python train.py --vocab_size=2048 --hidden_act="quick_gelu" --qk_norm=false --init_std_up=0.0442 --beta2=0.95 --dataset="wikipedia_en"
Each number is 128 + 32 x the weight over the matrix's rms, rounded and kept within 0 to 255. Layers, rows and columns count from 0. Numbers have three digits each.

# layer 5 attention query, 128x128, rms 0.213, rows 0-10,32-41,64-73,96-105, columns 0-127
141117089145162111125093101091136136103146204098155133092137076126139123196115231142124212195183108129120155092136123137136091154101109091098115126133142108139132173114068097157127169157151071075100125148062150124115148172146110093171176150199167145065124152108144164123167140146085112090146153140146134134155172185129142151106132151114094096140104117133115135143147121171102109102116
146149115095111100113101151186140145112144144162145109171102160130160104077108146077113087106114111140111158142101130141109115138162126130124119073160134130130101145093153134154102132157129108175154173142167126100136150093104141130118129092122128036143144131119079090130138062131101105087096086152137138127123116038134050168172147157154115135090144114108181133112125173086121107117129
125136140175117145100161134132098184117131122172127155120114143139099105087138080124123084072107134075102124124100140103130100132167156091158104099156121137095168079129142142084147130098124171150138142117126144168079091089088140151119108054142103086185124133135138123111115090165158061104195175130089113112100119078150065117106115101085123136107161120088210082182144114153123167127189
048116124065100099134086165125109102107120107160189136165093141136102152110081156147157137133150122135126090150132106144077107107159088108144123158133172130071120135118069154163063127112136135123087161120144139115137147174125087067125106140167130164119123133143107130100169111126154088130166096102164192137117081113154103091192073162076153094121085151084132143097155162083153189166112
107100105131127110118138147168100118149045109130154136102078182114141158125157115160154083097092195139181104147105160150132168155140100147103098202063118080116112147112095195112077114111197158118129106106073126099119095132112099163114110101086145164189226143129151095085141150102105135117097147167181136070149085107111092123145170153125132126163087184095129071099141119140081162171153
059165137111162109099127099168158143159137162134101130118146107118109083056140074163132125128136123112083180138118102101137142095126115097182153063130130185114132152137110141203159095086152120126142105068103122130099124135161101164081133188083089133154148151154146173118068145158166146130197169178127130156132098104121176101113117110115041078079089143125084060135135118129157150168130
105095124151182164154114177085088097110142126193086087134134115122089158132132140103147126131105134088070139143116124139093131111175154129128123150141102149107154122135138178138080076172136125158120123197113153090137176123154055085104126140099168147085177114135099136149085189132113080152167112114128155153173135105123178150114172177122099127164093106122156101099106130147153138070146
128112131098141171111088153107136110137109085147170135134157174157126127179131141104109109080112144129103102098105096087153161141105136159131133144131161109207172108151129106094156157119084135133154110134158178103167090082102102098100138121130130073152126135090132128136125118156122131086094149098131183091111167092134119142125166126112156178136189155209138146167110146191123095153118
195126165120147122143138098117143090101101147119149145135150107106149084070089117157137187133122162108090114135196150129112137120116154171074121076162090125125127111173171088134085167096120145191110141061118166153139075182164111150085122130119106124135137150047182100070153091139109114134074137145162062104165170149125114133158103146093111161115085156120084128075136139087162178148116
133099162153138096137081067070122099134142185144146135147177092161107102086153151140115121131107093187139130147177109091126138157131056117124107160136174096136108184138155155123141137142165103120095058176126109191088178117147077099121170099125115133163135084134175130090101105192114150108161185129136131138090164129127139096104150155096135144115097135127178133110176118131111087097145
096122111070094106116090139164115140122136133108164089148152127126153100090133108156128100117170140101179171164148111160101129120118191083144175117062151160117145099100053144133150102144156192115166166145113129110198178141141164091136192197149132105146120157130165117179125153124070125174139103155126099095133097160121117186146199131068158171127134076210128121157081105110162095142173
135128123158102109143175116092131109129153105178123152072141128193126139111159077124172161105111124092175115089088197131084090103111127155157142161068196075150131160114093104150139166239053156137104087124178022144153081180152194190148005209080130151125073164070135200104161105111163148161117054109127121112092190138143114059051106090136030131102085116191134201105097069164173102153204
102131138153155136047158156127123099146132150151178163151161124146138154047150118149094137102109084115192159142075108145120128137163155093141150104093131121135081129156156136148091146132168123104145139122115164126178114149148078103161098154106106136168133106138090112128114067131110106138120066081047167112162118093118125133154110146084096149080225162146136118135140072060098101175110
145174142056090146087153150154153114100085078176136138162165159092155126092138164121114076150096104174139166119142066162128127117093135092149140145135118128125125115061120138129098112095164140131084104082117155092125107109104103088126172094116090149173114097095151097114080132099138118101127165189127124126144081116136179127133178092044189125073141168152147083155115177110151142155096
153152112110136093159108160074148165123146146084151112144112159077144119113098026115135083131175157207137076086094142051134166174106140148177167122096163136054109167138105127126115051131077146161131184100140128146129125122108145083159146106096090104128152129157056098097113123118176181183157120147201135141123119130142143093083100096137092091112184104093098134134132140110066117160150
142118127136135166065151112102165143112121067140068188112113124109090122105117125134042221140119124106157158140160152122131178191102109132133039082116110106170118168106144171125117129135098124175166116162118063076187142134129051128112164185093103132183172220116138187136099103112130110122140151126131077123177142118136110212156164143197144081163201147134165176138118116185147131141104
103146132141101083083124162121151189115154116107108095122105127088131099099091095128134138109121146162091094172156106119191171114142159160128196120108129174110157129127142110090136153107197150131117088139114168129116148133153130162124114110099106137116109101124100136103117143056136162123147199154201101106123071107154113149064178123062089096153161134163124118143132136161158095129144
103096112091160122107140105133154175176115055151110123125156175119095121133140120140075091167099162128096182119126070124160119158080148035126100098104152089123088116161182116180113152169121159123145110163112140159210069137133148134127096152098135126141149084113083150183063153088176091196068181135131104135152115163130100133151187134108152113121154148132095101197071134194110115113141
092108083096130110113174119144091062150176124107090160124125140123156098125073139143145110121155091194100022162131075107126180107147133127086162138098127120187094138213123069121131196170077056165216120156122174159119171098178184095103061147156138108139172157144102134137147116083097163068128142131196138112176124156123096095120065169156138149189135129144154125148078059135164131110104
157147144146150112147069109125151094121094133127152111087133189123117141150126112134135171112124177132080167091125105151138109102121154150050157146130134118176120136174153123084198151149066086151063197085102171233144129104094071118156186170124124092166144153099137128100110083163147166147082172126151119096119130131140146088126072072153159151180133140142117134136146181098049075160103
114181067111131111121182118124085133111082126138138147140156173138151159188152122167229126131174128157183117168101123107156115102099086154066136123095107103178112101128126147114125073127127072155112152112139174086069123113107181176171112172137156146111086167159159145127087068037122105189152144102174188133072121136147204119179137111120090134128200088061107083105077111131124141209081
166120130178098127143074105117098113102148098063126145168073203163108134155079112129080151162148180155163136102112135114110133149112093132140116116144114076103152109122125106105078091054116125083050108158098122170129149073092132182125111191194078086192108156129138091101145084126144119125116172102137147110164106150105172183101152148110121143104102106092073081131067203132102082090157
163121167108136160126143148157117144167122129175178171137125146131106119109145120118121100107105117152112116120106109112176153087143127127178091147128153174136120116148117134152090123126163116087163121139160099095122075105118129103095136092131185142110155114116066109120133150117100163128092092156176165110102099149149139177100075073131116113096147113151141150142117076149143131127078
125139159099161140160168163107141118147155127146182180126108095139064107127114130144138151100084097112125135108127103140132130065143172111137121142120121172110087124147119102169164136095119161058157096134119130109098060111139146072131115138157176126094077088130087106125110113164165076134151136128157104099148121135160135152096116130076126092123212103137122145133124128178165132122092
100108160148116153099128124143188180142135095108155110163093124118068098133137082115155099136137117102155082109179080129151114072138142137148116160167126147173103083149143139154116179144142164104148134144144131116110077117155110078109142093121148131088106124139131133100141141131150126157123099135174106122137111129095086140126100100116127105141141097163127091132148118112142157112113
129159086145144152108180056093143079124144117159135209104113133127200125171136147164087193148104136174155049113170136106085125070132096156106098154100114181141098114102093136145122132139114169142079154129124081131140121127156112159160147168105138106136120074118092141183084116155071212092134066102196146131120107122093118173102135179148150144194068135196146081109154084182118136100133
069140111144080128158180140113146134104152117167143133063150083149055098131103126134106115155129165096082153105166084134155110119138087116133118153157107170102086131113146101163159179141132167095092125126125134096096044162160117155108085168118128098112125085153100172082128070142145123083118173094186074147168100129097099080083119144047079042150117136154068126127155105145129159149182
150128096118128100166092104108172119127135154129145088149145179176120146129178112128125100148100074119142130091141141139110123180134159141106106136142109134128119139128108111113135128119161168101163103169115147124106137127189160087127129117141102158111143132126085167161180112111127127085141139144134119163072079194137130122058090081113104094106153101080175127105172117130128098126126
128123177139079171115098123132127134146074151111128116138130123110083149171143157158129148164087137113048170147099050116139103218113110137122112130209217124147104149133138101122073143160118083157114132149126130117129158083121097087124139109151130148158144161153144121115157149158107107073108117093139107127118145087110128120103142082147118136142113129136143114080122184163150047090062
169145140122149130135128078117156121113176160112144082139141158135139104098103183165163103157126123104132181078129139093104074130136132100120125130185104106162096094079186078080150099150131104063116167107164168118140114160147148131157070129191077097086147049124122129149122115159083210138117101130137163185145152153107150119117112129118143079147075119135160129114103150100146118113106
112077105139113200120101163136112182102150125110139143137123150070080159088154130187106130132144113138140168112112136128136094079184158193121145140163137139076083144143109196147125124137169144130158117157165055095114149129117148113140138131151106144140098091126110167201102127134150118185123115124089055122148124054116051176131133103135166138131142105168125154106151178105094155091112
148058118118131140138079092167133164044096162141102051150094136145160153108050180136111172150177116130134134161099145198153131160067196138078084124153144104150119117126107119120162198109140080117115160139077111128124102164118102248099200111064089116109145094078147070107145131101149104133140182055113153110168074178079117106173129144167185075135085182055157107130125088155108134215168
134091119137118145113194106147089143106131130138108119083144167096114094113177089129148099138135150129111087134154150071091167136137122151133087081095168129129080154168106126118144180124109103076150150085177079120163106173142177095146139110099099084069125062118114137114122153153113128149104088160134091177151121137160033119132096133173137119118180159105103091167137145109113140181096
105130158087128132154135162116137102159072120210146228042160147096123112140105062171126102182112147138091134086118095110132130066131102113150144129142126107165154102161096165141152036133101137110150160103050129116123127078117144109099081140159128132101135176152137137053130129182127066161173107151144103125120110114193133086080139082125119118063107127173168092164123129157177183124121
145113161049158198123172144117156139120077099080168055153080076213167166129129155129177134130097119116147171145116108163139101129134179083126100125129155124094129096210155126165131130126114181098179117112158166075133147147097113073093164070084153095130138099107096100146075152180166095187165192140068125172116178142124134127128122146127129077131163110133160120137081138171178151182137
102128132101125152157144175107121114157166153151165101105073077104176130111111108126139165130108150099082128214112135153104133124152163103099134103144088154114113137127172098145163118122149132102112174119130100126160122188149173132140093136143144179114122058131133158113155137095192166143093131090101107134120115171221178082072114154145115115076053090082116131103191143145178141170138
114133173084155117109134140105155202086113075117118190134076152086122148173109133171101096128122081124176132069182166053143155098065135189143107127156116172136147121156136140100184070114180154095139127097116181097134143112121118087155138147099119153171111103158124111176044078139136123150176132169147060117142107115112161183131132110121116125070140099199159170164179176161156137154145
134148138155094158128143146118124111073174077120097157118083140112137106139196133127106116165154129134187168197134098144151149133120173109183134103100101126162125130154066139150149079218090126164110131186147069158116106190148157121095052125141160146157125107138122148111117128148117065162178116174139040092062157106073097094104118088178082122171198149134166106128103122191172153103191
117114162164084086145109132095087178098115146075125146118085183102078178082122133133130157118164125148165128108126140120168169184155122132139112155153090094142154120096126178091121112172117178142122112133119127140108064162167092126165140159074166144113122048119112136111122065154111159163132116135164150102106118158115094110198165108112133131135183087157133142073123146118102084137083
128146172141115157104155142179183140040080076135118156146062068137095102205176168112107153158155173083145099145137070119049156162148119125137101112093149099068124157122135145143117133109065079170157114159152111143137185165150140101099100125141168101085192081119148080078138145120079099143082120128145156159123158111126124082116155160100069170172055158160059166139114144152109158104148
134104143147130151073102065141091101145130141113070144138100101127111189096169152074086091099085106130116128093109133105106132102159159128198118103141205096077166089123137177115163150174151171094125131104173136064094081134101157083148170062139110148094161176140129136132109096142143124200097117120125108101078148126124104152115163125127147104120137134146168139124123146141106135098124
# layer 5 attention key, 32x128, rms 0.185, rows 0-9, columns 0-127
108119128166108102086130134133140159120130153142140122105140112141128143128102122133158131102149128109092131122168135153116153132096139125151126123116130094162079127121128103141116118141135162145112105120125132126100096143117146117136153132130101074133090152130127117140125132122115152140125140089111130168137118120156175119142181090146144128106125086114158102128058091136121104131098
100123123130109143151162109097162070071159138128143152151158149152148111157100199143129144112143158117133124165134150082122101170098115105145157158108104156130162131146142153093095106076113084130143126133130122118127145093156110125130140143147192152064139145142149115147112168122090108147104118111166085106111098094058163156125169191112110121147090131145096114092172149132157124156150
084118105133113115207103120235069135225153081118141111144102083134115097139170150132191024126115163108131110171139100122149142160100137115073107127101088140152108111149102110095154115165071091130162206099150130133122122167117116136161144091129098141135151112120127155124141092104153178150091157143124119124113148109181057118111108165128067131143137143102074152108196144092094142123130
146156146138079071081113140128110117157106103104138111133194133103215164113178138122129149137132112105124130101096110116140122145138108081080135089092089073092154137134111110117127128130111149176160168099160169097130145132174118122114142111108091119125084148104136098101164118082101116129084104135076165123063110148121165142154133099195090158147097132131112133118130116098125053145118
132091095098052095162098160145095083047096159141094138131175131121040149161143170131138127145149107042148109050134128164087057151106098149087141162167139137083153184131068183105158146106164100091135044121111175198104106063152158172129099145146172137113135104136154097115107101172178147152117156172129182124190161139161128089129093077058177089154125111149083083088157122101158106148159
139134128156081152108127105125154142120125162105192108131093108136138142090096127053130153119132089109150094093138146173094123126136122092215106095158179115157100150095127095149125151135126161084125128154123101090135135150098206131042126108144129072119137084115141160152154124144137137151163124118098161157154172132151179142153113123145186112116097119124105135131087074115122132093159
103135085202112106123112087180164122100116129139079151125160238128118106104075121144170096032155136098107143131124144124088085141186120119097081134147170161121128128128109105179146140085187131090160113069156074118147134098125109105105154114084110120143108148082123144131130144120087187037095140149082145126113109068132092134150123159107140085151107155162139129140142080089137145175155
167087108110170113129126106114158137096108134129087158127137079181160088161088087130145158150103099107149110143126138092161060117124109122116088174123062122101156148097149132097114098162205143164060051132131096101099167195053108118101095168122143074178136138101090138119091111085106169124118075178159166153175129103110172110141112079149118115089057161074170120147117119155146182118108
148138172177152140127123133085175114080168153098140138087168147108116153143169118180160115109066121177103110122113040133092121105145167120094138103130149139154126113155107098159086160209107135079062120177092174105138095124153085115178102158137127123156110083145133137159152196207125184087102095106170175152117071081118126147123133122160183124131073142121130159125126109141080122146128
171144163153076080143174150081144123118115061192113109145152196130143130139167137075137115143149141089143130150149137195080181140140157141153090134103107178150089098124115133072104173121112083169090177133117126130184135140098094138107063123086104162139130129179128170097148172083152185108108078151132115126160101120138140122118058123164141141110155164140089179166136125130177145128125